config = dict(
    n_layer=15,
    d_model=128,
    n_head=4,
    n_kv_head=1,
    head_dim=32,
    d_mlp=512,
    vocab_size=4096,
    activation='gelu',
    norm='layernorm',
    norm_place='pre',
    norm_eps=1e-05,
    positions='rope',
    rope_base=10000.0,
    rope_fraction=1.0,
    qk_norm=False,
    attn_scale=0.177,
    bias='none',
    tie_embeddings=True,
    parallel_block=True,
    init='uniform',
    init_std_qkv=0.0492,
    init_std_o=0.0,
    init_std_up=0.0492,
    init_std_down=0.0,
    optimizer='soap_variant',
    lr=0.00639,
    lr_mult_up=0.699,
    beta1=0.95,
    beta2=0.95,
    lr_head=0.00869,
    grad_clip=1.0,
    warmup_steps=200,
    schedule='wsd',
    decay_fraction=1.0,
    decay_shape='cos',
    final_lr_fraction=0.0,
    batch_tokens=32768,
    seq_len=256,
    doc_mask=True,
    train_tokens=136800000,
    steps=4175,
    dataset='wikipedia_en',
)
Each number is 500 + 25 x the weight over its row's rms, rounded and kept within 0 to 999. Layers, rows and columns count from 0. Numbers have three digits each. The size before them is the row's rms in percent of the matrix's.

# layer 7 MLP down (transposed), 512x128, rms 0.181, rows 306-360, columns 0-127
106:496501468525504467484502551468513498494475469444481541503507540502529466502505526491468523503511484514530493483523486509525459483509494527487480479496535496496461530488511511530472521482513449549501508502489531483488493458509505468446484488503542489498493475550509510500498525491535485514466477487463509532529462483534484474469503536513478538458472485473501523550491549499508494546539
100:469478468461514536474484495429529495468471469545502476502480536456487468479508556502508530514502484517489485510541537497503476539500469455508514479467485499505479514495503496516476510469561504503523520519500580495541463490527477483511480509521493495515509473498519532488479490485545534485481493522500526507508525501486506508536518502536518485486512541515508496478492527475453471484465
088:519499461464476516456444526454493482477550462558499510507494490512493518506484477529512467482518480504536495492540493509512465473510499507484508483530481525519520508496456463495527500488515483459480464523485506514508451494533501495475485544496486538485487519460511442505506505529518449541552487540541473540516490480525490482490497488524485494512478490491512493531487516552522472503510
097:463515499498491489527478459492518491481454496447536491539506491459493561500476500544496492541532506488521506479544464513492489528523470489511487517490468511473521490529476465530508523512517470490456562511525532503489534512512474427469495512478485499480540479496507500475500495509560527509534462539482502477504515491511472526495497504474497499508513527460505494462508533539483483521500
097:476459523529493522505496530495499487528480531519492490486522544528501515461530498467522532504503482512507449483493479486485486546484489497537463478499497484511499517523542478508505507513517501507524563504517463539536519466492490455507458500496583490492496456471489518510502509508478561531494490470470521513482540494499441474509497510490516480520484491434479500511527480500453517491496
127:507485477490462537527484543491477530550523515506486460462535497526456486559517482493505494484456509493496517518530462543503534550509496511470480506525523503511494473484513465508517513439483471472513574496496475510522499481494525505515508511537493506495505515508489468506502503498546512449515489482497520516496482501496506460486489521496475541465445459493483474529513464495486461535486
107:487511512491516499533470475498485476524478513501520452480527527460491476498483465507506528481472532515499512490518514516528525498467480444516496534514538483536491479522486496514488463506448572474497526484550507484500455487492504508492514484472506505456536493512488534491478490479505489539486532473484516533478484523501489550468449482472456466564458516493524487490511504507461493507479
090:471471552491476463507534459452530496509523477547524479523518537503531514450506504509525509496504500491566510553511535500465500527522494496533497491560481489473500512456513462489489493508500526532488497457484515517480524514503485516524491458541525503475496486533532499506511497468472545503499505527508493450500516448477494484507471464505502478475511498465519529489497475522468496455486
104:496494551494478526497504493506507525492502527505564453517453496493488461476473537468509479487429484536473480470527526485519471465531505483501523514486497512516485480498485472487520488490555483481540493457510476485502521570518533490539507489467490506473494471509482491477477502441536517516487534501472489478462478512479508553498533482493478491516477522461507504534511512482479502486482
108:478494480497499525468465496501457505514517512455517478491501487452512503493470483520472463511515501529519542505522477523511530495507517478488479524503531521516486503487515486478478465523478519495499491457550538482479491469444428498479498485510522515486523514537535515515499471495468481494522506551510545536519451505516482509510513480509505513473500436478501544484540556515467534483474
093:499503468469477503481488533478487488476483542491485500454538496515506521492489509483502503462497509450499521472442501515497561480517517495505488456540508508450516498490485513505451463480481503497485561513496542495460471459501512465542506508512481546452518532488472462508510494460522513525526499536517493485485491538467469500502480470517495519519525482507502472484522465534465476470472
107:513509516526459485488515444527508491520514455509481454559485531445504512516496464471518530498533529479474492508512537476520521513538493527518477466474524534471491520509541472424505530510515517485476446496510526446519499525494470469477505514499495463507530528501474504485496479510496534485496486487512509523545488519472519476489516508502463502462503515513526482473514512515489480454471
102:497536499510480514528449473481508520505480499510503481456477485496517485506492481505498474533479535532485507485494496536542518538485505529545537491495528520471540544558471477478484519513552486478485499499482447503478486500493567521541532524489466474486498513515507499500519435507491515522460499502473506471506447491539494514460517540502510506476481478513434495519516501507483513493489
104:529515468488513510486485501469517492472486502556522535508497510526505502510510501529517506467490460502485508527496448498511458526523513498500473496474486491522522507461545505459525523438459485547497509509491475500442496492510499490526478524512501517480475487498506488429547476478478519495515446479521447496499509514512550484556494528515499478538467474498522502510532531453509493524501
102:531535507528511509508468522503519461501509514466494527470560491519551511472412509491517512454533477498518486517505464519487498494513497473505516515479527509476503501483499520519513518502477529464508462493477498528491545495465549451469495509504483532479496479496521482551495490502492519518483455526470525531479509544477517488535530516500496497485466535540517481529454470504503524501536
100:494458510516488503495543502491534545516510511539517446497538508452474496500420490521467510531476508475506469514499501537530512491519462503496509539488487460545437461508522523516514490463459549487535522545502504526489492447471500510509497504474480538467477512484497507537500497511466521497527499495492535518526519478485512467466512495494443506487509494523514501482507485492514473514507
105:497550536478498554524487530480492458463465498541517490515484482530458515477493514485484478500534499513528485488484474497523467516511501502506526476507474448468479471485493481496492519501459545490497478488483505514479511507463547495495470476500438481487517491485519492504490531491518473508546514552510437463464465498495493476519512510492487535471456512462518458492552529487514506487480
100:515515545495497496539486508498496467509507489483529437517491488505495466516552522541472490513482527512487488518461488509531463496505499512499478547529527469455484543445518466507514526488522493479477500510493527510507460485502460516524486529507550486516462498516455503460493470511464496510520503512550500493481495543465524478508540508493533467517525506519520526497530478453459524491459
094:444531499487498479490508474478478522492496516555469514483558487481527523492482552474514471500483538507506522499503472493495518533475527512563535521483526497486552512499479505490497482501490513543468446497514544511470538468478521511492526512500474502490515481477503484541533537483487517458491473500451466499502476507490497483517517487489451487503520511495463490519538479471558482465480
099:496482514491518470540473451520484509490479496476511432504484500505559516533476526552499499506509499527496522505466481484521481504553519554496439570439513467534506549514476484494497500497533516525502499504478514505514520485506526486474480495495501494526523516478539504551515511499485496483495502484491476483533529513511491500531482464548462489504486531528495507445494487477472509517503
101:490500508498454485510479457511486513472550489508463521507492483461490492482484481473482515486473519529532478532472535484486528491476476485503468485506463453509491506458506463509518530530533530503477516476507519476500494505524506529494502539551506497499458566481526470537525514469494535514537538529490476524485499529512439502531500557499491521480558493514505510495507531487460471506501
105:506464523511507462442541495515479557511488490482507477503515499539496514529518534514462494519480492516473509486509526490448519499502520458505507561516509532494500464520574524512500482513483506513484482533538467497469524512498534488465484494505520479504496528491491478516483483474504507477469467469507536492542466498479516525505479556469513492476469526521451501524513521467504476452464
090:483492506486522505550460466519520493535510509478440492518510523516488497469535496485480529472510500506529519555481489511489499527486551531510506507536506504487482531514509519482527487483489502554474478511494523472511418493490473492488482535470452470504482499484521490496506496466481498441538498498558491488482496510462515466480497504491541451534493503524492462510501533552508478520513
101:478464536523490498490545496521501499468518505547500491523458473497458469512514533518501539462482532442497538549549491477505482522519490568501548516466507521515509499508478522473500502503482489470437536510513510493504510452491540485474502475501478482472500535458492487459500503482489510533492448535513529524517501522507490495515461489536491515523503495512485451502498499513498477478521
098:435513501513539463455527506506478489474493519525445497535487476508538540500500501501505539485482481486516512510507506521497532492476467469471513530508467502461481473508516477522460493478489534500474565483527508525446501468521513511529522524521538502511511512484504469509543467544495531481515505458445474451523498493500494486540495518519512504512450486497539483525507483483462500509495
087:518470527523507521454497476478487474505492454519482502467520517483483530514500513462518527516507518453490501490526564512514549499461510462476496497518510516508501463518509537517453526522519538454469471496510517480537497519465505482516500493480478528531529508513512482477570497482497488449536506491466478509483474509508504483465501507504499521524532523485515517516536437532437496495502
089:516533494479475473492491468510482530537515497484470513486539494502482494481519490486520519506529475478554497474486469526480474494512485496459508475540483473485517478505474489461534504449520487481497491474497516513506468559520490520476547452489505511495482469477493498433488530503533485479449529528474509477517524523524443516509463499472511459526479479464492535455528529504472529492497
096:556491515499478509504539473524571472517531465475496474491492506498514504497478493518558497504469503503483546508496540495486464521516488506522489485494514476516486513466524466491517516516435496523447476481493471511510531486500532483479527476484528490497492473503526468485484468481454455524522501504523481481442513482531467524500515493518537549496521455500550479472485495493523501488462
098:480529496472460547509504505506473491510519500497490493471471502461513509507490520458475485503497493407510557479499483497448512526493497462504499460510509498433521512491517464491474520515540533517518482494462495515513496519509500504492552508472513515496528557496495475495517490521469493432478497506494491476506509483478509486514472506520495469457490454550469490510505508525489522474453
102:513490452487496494460494498506509511517497484515534475452529514497484513477516477503473545519486496490484510491536503507490432494477501474471551474518497514471468502504479510503459515488522524509490538495505515517499489494475489514503562500473479526470489505529473472501532487524448501506555508498451500494501547538526527523416462523504522549486504502515489501521533463490500546494523
103:526527488494485498480571504501492496495505553513524505484531559486500486498469464512521487496517496477516491502457451526504509461513499501509498504520445497458460511466496454520473519537486451525521505503490495491512494492518499472537495508468498510439453476472492480494486520491510469480525520503506496539528511480495519512518546493527504464494552517518461521530510537461498472444514
097:492485485503502462524481487503512511550499463489446495493530473493475510507496458483521495507500527468526516488493521523472467528516539519482544519484490515520523496435514524516503468475466523527475513536541528479491466468508489511452515501514489482509474509535518507474505543511475471468451503524488516464528543517509519507475484444539510560470487497486536479520471507490501479541486
090:533472478488488510539497556504513514499515520537529520458495515480511552516506486495505495486470452472509503523493480510458489517508523491532503522525491468460510496500491467490537529509506507505480506485502491492491521436458558486490513499470495500511526509493510512530480474489501576513504507502535521465478525529561450467486530534452511549511498497525505493490533508508503542546497
105:501446484463490491517538487469558520489510522485524460518478469477513525499503483528497542502497526564536486482475482517528482466509485496491506496481480503467474506488537522508521457505485453499523492490488537483513470481515481507501479487527499491497493502503516480490499471493507508490491481503558468498522476505484555515482457497495499416476478507516491553487495564555468491519512
099:524506500546467556507506537453507483519504504482485558492546489512508485487473521520489478460530519492515484488465511505470533469499495518516507520459467500456491463538495449518489473502521528508494516497485483483528512499468509522506519472484525528504505508539513512483463475505503490539496511542467435488503474515507490483512498500539506504437510498511563486529473501487502539443521
100:499520487484523531506477543500503479506503510494536517503463509492509461521518550525508505466503496429486504464502463517506467516506487492473496499523486480499483536502544458481503504494519530513521524527466478487536506496512506504508557483481494489488502481468492436507499514524588463530465503488479539521479525463536482493498532496471487519453511520509520450519510475478537480488520
117:522503452513480502512520509483489500527518513466511493457475484514524504513493494494463542501544494474430512485509497512487540498462528530496502509474461511499499511466463537522483496501509476503525513488537494500470499499512505517557503486508513500538534482504562494484483519457512503477477559505545485549494563530494475540486495468482493516497514498544491575502503513538483496501510
101:517518496492510449522538508495556456479499481490508500531517472494485517494505469496499462480500540479502502459526524488486460480486519509478487497528480507521501521451501499489423519525481479540527510536526447504510494532478523483482500492513532479502445472512476536493493459508473498526507521483461480501546538483514476486530450496493495504501536477492535482508556533493460470502507
105:497496473511468511515476493490524467500518494554460488487510493457502481528545513499525513508512484544498452505488496472488465505492499523483517508514543506492481474499495489545514489527476466563474501487512541463455503487482483472528490494538487507536547505454504521491486535508509506494472540455529508452527486548488462505492503460499498477491491554459464511492538488473481512469472
093:512481479498501499471533522529470491494507534495497559471485497461501462470505487496513511453487526542504525530528490483543503530489441477513491459523509467492485472503466490499495472468491490532511540497480510475498439513506494548511509531549505518486484472508509519461528490540513528463557498540460521526516496503550487528471483483485506525494489523476523493482472501470512513456516
098:432457499478507531465502504515514525504489491521522555484538478531500464522497467544502488501459519481496483472528535512526515541530532460458494489501465524511489538464466496469495531529476487501463484477529518487477543481520494493517551539497471486507494522528473490466504442495473507504471534523494511502463556464515484489511495526499517534492515528508527496499505528500513499482520
091:510527472464513514502512503493494511561485507534450461515499459510500469478478554517515445490526482474491531478511478461520465545460520469511500503521506534492497491503515485479482485500508509485542486508520542469477460503547566536457476474503504491523494505505487508520489452501517469485512503528526479509482507508472470484443498480494506544484505451524534503489514489504518526496538
087:491469473458491519549499526481499455479459488504480512517463530522552491498473498539539521471498489528483530482537536478522490500523550489522521488496479503491511484475470531488509526508496490485497508502514515482505448498485482522496538502429486507498511495505509501471471521471535434550460458540500508510485448512502486527487509520511512515559518481509482522543496512471473507513491
097:461503509534487520508475533495494481507506479518482499501518475485506513488521508484511450484505481506504515488510492493507551531502494521490506536530486453494522513529473540562495475477483483518499474529453551469476534504510503481516477550492475448535519532504500489512511483513498550507523485499486529539482547473496520507541476457543486512533552530480461519481512556482491516540503
095:495441498477481556476519484488509505489483460553482500495513520516518482523486551477477521521514479473513511515455518493486522470503508514483536498544523487496498490449486511536488492491484493500491467471497536469463494497528548488477495506518477492446518505480537466530552482503528475514525492467529464520455443476479537509510511498469492514540512475497509497466504456533508493504537
099:525521523473502515487484525545499471536538513458514504503509516450524480496509540507541519519480499542550501466544486489526489487500507508452512467487508495484499483497509552503524520501472468498481474489478498488493456497433524491474489526515477495502510464492531500516523532526545491491475540503522512470516500500474498496484500444484451497444459497523502478507461543466541500495520
101:494432539507530513510505493457461491480500482559540442502475472476514489464490498477518494487535510492530528507538511505500498523503486479488483524469526485495503485499477520548536451478515456505520484498541513529513528517484471549473493522504517464488541522473492511482493497493507482445533532487493458522497481497510534458522495509450483545511477521512492508468503490504483529485535
103:478525486537490532509491489506525466543495435526510532493483503492523476511481531497509535493504496514508547485489563464508487487519486485450462493498552510498496475504458508494503492514534485502471510491498525499523471477543524470518480492489466480513459498495556486517492478534477463505496548498506420508477528474477486494533470490513511531512514505465496458523484513487516497473446
099:472511481467512514462498527486497501525489569493524508461522485494487502523485451513530481475532478482512535472520453494478491499511528535491475484499483527485449563531497507498500513508495491498472509470497487494470494502489466511526474487437475465455476511463529457478525526521533502513490475519557513536499547517519471485506498470521532471545488474522481513533498508473489512521489
101:522517479497504471473499515510504530506505480497421493492527491519509498510514480483530527467523509517499496507450494474489505503508498502468548499541493501502465510496496499473463559504494514495530501550479487504455486499507500474558467469497544522483515456499512431530460520490486431500493512488532482466518509497516502540518485502523515496504506439485549494499499485490488455454504
097:468483494458480522535507500482486474510485514502530493555492497550484549488486471494529489481458503453490471513490491495493493471518547485562507521536504491490530518473521488535497508502481480539499535509492485494486487521466474555474477480514490517528489529459479462481551497516493510473531515473502453492466513503509477504515475501451544466513484469491555492485495506506559475507508
099:461534486476524440531551477494520533457506515519499525475516490484525482509510502468498496536475475526486489527480474508513522517498527528522510445514507523550480518536483479478498527491511474526494484480489459468487486444504514500510502493529473475473506512530493514458470477518505504537473512520498527528473486535499543459496467506513566508456512542489505488484486482505535528546487
098:549533482505504481514532486514492489518491515502507542532526457513533463488490475492477518486504526461506529536503505452516474509520502483507527486503525478525486484508500493525509507452508496478472472506510481481483481548504481508464503498479529541471481552504458525498517478484529482506461487482446492492517480558513489477484510494485560477568555549464517511494519528479494516465495
115:494492468515512535503495517463492464510469529535526484487497461514517499484503501531504460522481473502527513546487516514501485528527495484505492499531492519501470508510553511499526512492513498470486507545498464550517513534466513453500488536472495456523484509433506543489581482495511516504501517510521479500491522497475498494557441508511474487454496519526494533464477515473538539515505
090:519502543500489524475501539429462480506498505488557519512481507506495531467468495530466516539512504480509533540510480475502474481497522480549508501530542521497464524498511493473521517517513508526456518470510537510495489459509537485479513521481476457531490506500549490488514488510491487473511463512495491515512511475495509488508450546508481474491479495522494424505475446524533485488537
# layer 7 MLP up, 512x128, rms 0.129, rows 307-360, columns 0-127
095:481481521504511495502543498574520524483503525486507491525513496475471517514497473447487488531485461570492499496448489514507511524509487500551481537489468520497509542495484553461488488528532531481519498483462484505492567518486505484509502462519516447513494496507524485478528462465467464535517510516497518525473502525470475508502493496497467567498491485499497506500520478512485457498507
085:508493514541528496497468525506496520496491519508515491540479513506508432496514500476514498545495536504512512461470472543530489493502517513502499522469521469500508483513527518483572523521508534453508550520516495533492538497486479527505535479485468481491522463514516518508525451444498524517478534485496533525502481470527529490467514460474473530552466491501452473488496473479479481471492
093:455520507499487517454518509483464511502504485511495508524517472554519546519483482511500515497449522457485530470502469536526459449499549497521434532563500509479464525494508483479474469489504488533494489440481491498527531494501470488523516515513521479491491533512482521536477530476523511515483514500489489506499503484508491523521509528484516518528511515525525494466484461517571507535514
106:485517526488533463496509488513461499481497495522525524522483465503444473481487484527504541517506528455512525501510512500507477499529486440458497499518456532503515491468578526516542504484493474505517518502520501483528530475500534507508534513459492517473478516475510501480507497540491526491488480468485497488453458506476499475509421528478480509494495494462552512460512517518494547509509
110:485517463501478526490468516493496517521491536485499520467543498491526530543500513465477465469499512497488505482494478520498459540552471543495492507527516501475475512492514443499488480513461457493505502474476501510513530517520533525484457442531490477491494496519490476487516542479529526495488527490496474480505533505561508489530493505543479529471528459543465452467484487460500482506468
103:509546521462525490518519499497461520486483536492494494464490525523489486502459502503490521491442510541516511501510489478450523436471534472529476502488482475508521527455491481509513472488529543478513546501492509495528509543523490548484533429481488494445493460520481522479531531489469511517503504522522482530498474504527499521501464473471510481518487520517499490526539514534504477516473
098:511438495521515520541524497489500489489523508478476494502520507474464457511500500491521466500499471500502491511449479508494496489502490514481467496505473544471515540510507524487448412531475530507509538485515474513488480522502546546481468521465506509509521460517550513477528519516539526511521466497540532518481486499534489469517491469467509519457506481532492496487475452526477506476491
100:508468497484476489475491507525520518455489493510457541486502519519515518486515513510480490499524501476462538497451487519456467476495491529488487486499542507449469476507522481508506516487490465473521479518495440495556532501503490500487526489490478481555516506545469514477477489497505456538467471534493537527462497461531530530498509475508491507481564528524472485541472521544514513491496
097:473450508484528521466482506510527496484514515509505450512525537497505503490503503510520509513489457490517546529512446554439521515472488476513461489493480524494514522520525468497519468516445489462492477460475487516516502485459476468499500512476554511493523553524523508497439465497523524469460526494471556496525484506504473507498503505518507538484504506499486530462480507479503526522479
105:530457539492516491515487468512560489520499465529498510484459486472494506554528523453490498500503488511505466518513511488493455518491481497464524501465513509496499497517543504488553494453518522503503469508469473462501542513508514506486509482458511471551496525488538534494515479523489486474485534516443506499471507487496499486479487499472523491491445456506470523478459505504497561501551
103:498531537470512505478505502419476471495482461457488505503471486459470520520511504468497537522492520481497462491529514522466507457518504508540496463482526521519521488504521487519475474490486523512557473539492501472511494537465524500464523482493474476470503497450506484527492514509507520539467464481472517468488518462540529463514502484505485516526491494462478479523502536529449490481487
105:510528528480497514516489470465511488502464501513492451497503478510507491543499478498467459475490513544528535503489453507510501453516487475527504534499456504479493539499493515519468495550519532511553531489510491504474486556503561494494501526493512550504500488477498493522513426547491529491526498506501490505519499480493508484527462472487522497503494455505524512445484496471485559469479
101:524486491513463461475507470505495476497462466513498469477504508529492445510494447471532538498508509494526548546489485466478505492477512478544466476523508480520499527482493511502495493484556494498466477540504498472498514504508490452527542521544527453516500476522474536473487522557501535500488466527515505479503488497518499482516518490566496518518508470507532491526474470504486500475449
097:478513499518514474511508484502507503557513510501492522458490471513562532494513489483442516492504496533476520510506471529472491519496468522489471489474513452508524521504543542530479550461516478486543473489531475493473502492556497482490469480488507524498490508502463489487487522495480489515549532470510514495510479498440523486557514508503501499452530502550498468519535468482536488536499
099:534501486480505517453481494477531502500532541515557539524534437537524489490492488479486499511502459513522514465520512499517515465485454468518481497508456465470462523478501513520507518485470487476509524497501468534483506482452509526494502482517481494471498510546492506494530480514497496464514491522515472499537525531471520502464551479527499474525545480449519443506502493498554491494500
105:479491476478468483504504484490488468491517504549483530445499503508537506492525501471479515481485519511449501483490481531508508503484515506467496498494504553520514473509466561454503518530501519511496526524495446493503516502543433504507500522507509546541489498450459501462501557522492464477486515478474534493500487527533514463485520478490515509508514469459455486495517474460481537479487
101:467473491507491554528537460478489485483491468488534478467470510501475536503474506530508506499501515488517492506482465521488486512489463480482508470504479510496490494469532483505490507473490504541515478548536494508462513523517457481520535533524516518503524450529466504513489545531526537490487487502498512491506460530468486415528514485455478501492507564517517511466453468523475502492497
094:513506483500523505562524485484502500460533498502492485506477490486523526509501471484500501504450513493462523500496482474526522460527471555499510456554450456529516471474475502515469469525516473477487496534482481473510519545505486509482494496525536483487504524545519475529499533520483473520521504521495506495533460455508503548532495478512516527499491542500456544482511516525533489544466
096:497465528513489506467511529506511468494486477538463541485511501495469490486565531509463538486526529505480525503531482479478523468480456462525551489545473501488541502510509526529518485529520467447525508482506494488459522474497502494506507485510465504487506486528523471520472473480463522522511512487544511502442477494519533507481473540490551504515474490500555510497509502512549484505519
098:555500513497482477484485484485529498504522519505494523513503504524514461530547496539494518556502461527447527517486493473487478525531489495479488533495516509516500467541524451507477439515507445505484482499515526520546529514488494545502507468498483494541515486509465531445481474488519515514471507472493482493493500506463527501428475479509518517528499496489518501491476457505492543545507
106:492445545503521500521498495507522448508517504496501524498502491492513513535494481508524474517552539469508557463518488493478519512515511491477533483488515512510521524461510541498482516478502463506522472515507440494527537514540466519478464465468527516528532507491503547492478481505509489498452492447484528519493476462486524512508506469515501488554536483495505466530545514456473530508520
093:535489477466472511481529543497484482497491438483575507502551513501496526511514488498525509504513502530448531480495500529473533535518493506442512478480485443475529482460483495500484482525470492483459456479519484516544550480484451491525505529507512500538493496464499488518488516503508485492507532489475512515506517473494524473519484497500515500488505466514557510486487517489458483444500
102:519507482473481472478537480457498502474523509520486529484525416504526521461512510484479479523475515554535482450518527510516533496522494491512499506455493497520484508500542481533489500517513468524527455522483487467473502524453503514493501480487515453526476518504536541498537523496453487440497522506508496480507494539478528528517546493496501493501526509522486471515509467453475515483521
098:477505473541515465509450466505522540504489458518482540486514481482519536495465513533528455533510514521473458478538509532519501487488515479454509487459501500514512493481482494510490506501494504480523482514550474482561510474525465494523444521518472501544510498466491510516504538489501520548481494479492507509540507499474513450516489470536440502532443507504501501491506500493531503524531
093:507500482505473475451475521511519515497470519547533465548488485481491527487512524536495509508529473538494477539483488486489473472471479538485489519480525517518526534512496471446510457500529496526529497494489485470493528503502499560501451484499502466508479457526506495517463467526492519501468515509530525516493476531476474455538530499531469463506517526456508469485521540497528547518495
090:495445521532466533489466516465520496496538499509509502478523489548500476521480447501448474447509533537452497500517513498494552536513509500544522518490523479492464544499484471506508487506487532458493546504494493499531510511549504500523538535531505513470524506521496463488506504503499458481506477487516475476494502480509521494472493453485489471508507495479512483509538512518578514531494
092:477517480466555502481484524530541531462509498518451449516504479485497491524514506480503511505486487483509534471455472545506537520514463493483500535483501502486495482535485499529505500495508471477556520527495530503547496520535536503503434565506494506510520500495444499500498480491477500501483527487532495504518487513496493501517505493542526449467452481459454471466502490464496501516515
095:550495502525522462483493468481494531495551498513475528530476508519508512492508498489484531486424490544490490536543527490484511501513488537539483537530475483493511501497490538506519483505487518510485502482531514478481491470514446488495498450530449475495462505527487443504465528454489529527480515491513521491480519478508498517477492466506509538548518549505488482507490503457496482552520
101:476500529496506501498550513499509516433432497464490508497500502515520508504466489488488467490487518520467489478498525464489490508514526456487505529461478436516532488485476516501532505482489477488486491479436495494502534519500486504493526482475500524511463501472518470476476494480554496537494513493508539490478475477548523480565535461491489481550537506524511523535496515491543472502481
105:480513496455481525473471505494537508458438485504529471515467520476498524530519544479529516514474449537488502532476513492515534532551480506474532520484517473524474491529522548530487468471468522508502465504507539520477493518460453482481527496487484474490481496478513533520472526478541507468540506486460486514482464522520509500491528526498525502526471523479501464495535495507511489478472
096:509457499490464474509463526524461524517511481502487515474468464468473534486497472467505547500532472506508534482458468488474513509451496520476462522503481548528472511433487521487530492458463508537495523489502501535535484523495481485481501520511507495510504510549512532530492517485528538496478525542475508468518520531474497509502537468523503561472490524499479498466489512482522488535496
093:488573528496511497490496531491476495494473512516515478522513536508473526459485507516508490499524550498502494531470510506511504505546498472504488469482484512455459506501575504455482526459451481510512505496478505528481532439472518502545507489506492488534549448467470520489491487477498495510519533492510489491522477498498520493514485538529497491540526516487533498467523499485491459489438
097:472526474526531526525494524463504502500516492545416501472522513502477479469479456514444510482536464487481526469516494498499482498540455517479521446510483496479467532491510489453497502496499470536491491543477490534489451516494492525497495503524487554461487515526474519490513505532490527489546489490475545500481490498496492498475550507513505481515500519466517469497534500513530521497467
099:503482509476536497484511506470517525487487522476511531533522492511487523497494486506480524507452501495502506493453505475472498510451472530471493511500490522542531534543503502453546504480492454472481495485551485558501458495522501508482503476531496515498514484485495491520542581476528530493543571525501480479502498499452495486467479475486516493504529525478462537482539489500494510482511
094:515528488503496521522492463483504530539501512470504511494503505488512511551499460498487494513521542510538536510506490508524524497503452512469503512528529543489523526501499559501464542490528498470479523499502518488514523520473530519430493481496481521483472503498481483451411464530549501485508523486486517496451508476510498518471508515449512474500512493531504513526497517529496488512440
112:505509472522514502514496525506463498501523505489507454482469455500521507499474493475497510511530525512495486495496468524491497429463519540525482502480476508518521495459512505513484467518431494518533482495512466485484510514527490491535556487524521491545540496525545515475486547499457512433488536495536484519485544515502480522516514445488498505543506500531487505504445504479497524522520
097:494476494541487462508516502523489479510528523471559510514518472513489503514490493482503524505495520495521486491481507522527472515521470485497480505460497502505488459462518520533512482543433446506484505482510496507479511501488525513520521468501520528470478518504530510533555488515537521473469496463543495562490473546461483493545499564479484503512510540514486478516459484504496500466447
110:514499486507535503495474506519521491466484559497522484492536506555510493481510474526492499468503486491521517507517526455510455529540481502508486552480473525507490505552532475491544472488498475458528473485468489483507499530493486479531501534512508510517440509520480471541485490464518501474489493475466520501513453467507473498465525488451512507517488519559533524477527499485535533545500
095:455493478531537549512449507518546508501481532446475516541504470544505518494492504528465506487497497457471465502495482496506451516508495486468519444491491505469509467520500494477485490474445515524472447517497514522514527504537473467483484500460476481509465538521528482496522501524517535509502510474517544495474502540495503490503440474517513508519500515490483521469491548484516514474491
104:499481499462494515527478532455512457459527464443496539519516518477495488535465519490506479508494495515479453499501525475516468513462477403520515509498462521488535520512499518490537486502501473512474519524497484496537471489490498492519529495502554542476544528490510504503491448479477510496467519529485495530504482515482477535502557507488495504506513503483541479483510495490521539471479
085:527532468477534501483525514494485511531486461487499488522479457509521504511494491462527509515513511468526512482531481501490500522510478472467464478503522535563522493502492532510522495495500474475498520510412469485525457519489541512524483497519507529513467478526513503495518506486465563517536488479498473479453493492490555522504502478472477508495499528490522463457491482564532499479472
085:516451472449501476576505517535499517468496517490532514512466529515472486485513490483475524503506506508487510481547510515531552463491505531501497515540453509475518495506466481533480504469501486527541500490492493477483455532473534500495522513476465487531516465488488519511473527510514502561499462522496541496499469500487523488515476512575493496486531483507516442498475488483503514476508
101:550524523473520522479503513502457526515519500484517479517526472520492475490469506550454512519498468476526504495469510502472499463556489458520490455448502516522499513505530491472494535506497529468506483504490489480502510488495476501445492489538485534524471501502518460546514551525520498488496511478497486502509443514522493501456471524464527483544509524527534493534499462502519491462549
098:496496494488484523515490536492468466466526520502486502507467527469502499530477485526513503557487509471435529499465478497433515523470462496487487462508501523476461482470490478478477489496497499480523496541482499525526495484495494502522535475503534517517517531506488518494494519549504489560531470494470503521488494557502556512522486523478524501487527487506508502474552517451512438491477
111:506494506477509514500478443493435509455513458515515528495502512520414481500446529466473503542492513509507492513434492507503463533553529517541447506487514491513511505513467504487558478497517515540500530522495502462507509501490474487498520478487531482510481508465520509504502507458519494481512469495484495517504509514519503503478477527518493487516493551501500448476542512497487537496484
099:513519484507498472512514467476516522498495488455509588475518471519502513524499505542501453504462472493439485544483503536509538518477493517478502483542515513527554499503537487469500544503510521512496472513480495467508484517524507478531551478524464513524520511493481504499517485506482474519480436479477476481472503518506498522485547474559513485482484489516526497482503512511530524479459
103:496521481513498468443505520476477518496464501495541496503517482481538516490510499508518528511512476485478506502478459528499510481511523484516473454408509498507505527519534501508503529487470535523474497485504464526507484532485535464488465511510495501501498502469491541473510491581532519510517505497477474495547523484493452477494528538541526499484471490492507476492484517521560518549475
103:546508466494518502470522461489495506486465453524469478527499528496482539496535495507472545500480514496475510535489510509522480537504471450507535453530514540457515503492544451513523476500498476493503413500469510523506502492513541519490521508495520505495517541516501525535474475480481492507507461530472493509514496491535527458468546537477514541498486535507506501484515528510496482482498
103:485446504529484487492477499502485477484512507543520536494496466549467483503489478492508480524472549522475480518538542544501469481480502497469502509487553486527512521507520487471512460521439504547477470480502507481523504518501459530514522522473500506546442498491516491472473485513546522509500505515473517506457491527533514447485501528454484506504520507506486514477479513507483515507434
091:507521542486490499501503539545467507530516485499497530497479509495524503488501457440507539485508505555497493498508505505441496493519485494485487447476476499485501451486511519528511511466489545536480500526500489518557545504494454487506528486535504505526496487522493503535473456475480534521465536518474493495500503515504453514492479522535514458533519489525504541452543508494452485493474
094:524506478466465503494504504513497486549486503492480510497490472473478492484530483493479565470487561482507489537517493510481467468521503515537464526527500491507471533488517514493498509470551518447481534472535503492497484491466499471521552527480509473488537485488494500500517519545472515475511527466522509466467472466562517501502554483530477455528507504531495455510505507497466506525485
106:513534538498521499502547530562486500531502510499453513534515525528504490474521432458482490477453529500492457521538505490484471478523505489512456471531481507488513508511514466463516499533521494530557497509466497451529532538503470507501484481492513517477516478519492469496461495501479519498491509522488541501493487492485498481473515456471523520474527472487494494484457506470436479490504
105:534494497487473506542474455508530487463492512521525445512523557524498521515502492494496495464464537509538477458514466518533523487502489508509516476518476521463504528498493517477535481484491488480496493495470443499484504496466473501477522510460524559485511502449525475495546484506480532554527532498516506501518509493505491475530458514498472493543466494474515551494499526526496528479459
095:508482502535511513555490486521466490474507463512510486512504486509531496489475503479511503522555514513476484486484472524536498478493527500510520525513514506526461513530490531495447452536525456520485517519511510526476509480523455569537523500477481507465477469505471473515479524524469511529495511510517516570535505474487495528514512539510518457473527517474488514502496469501458533471452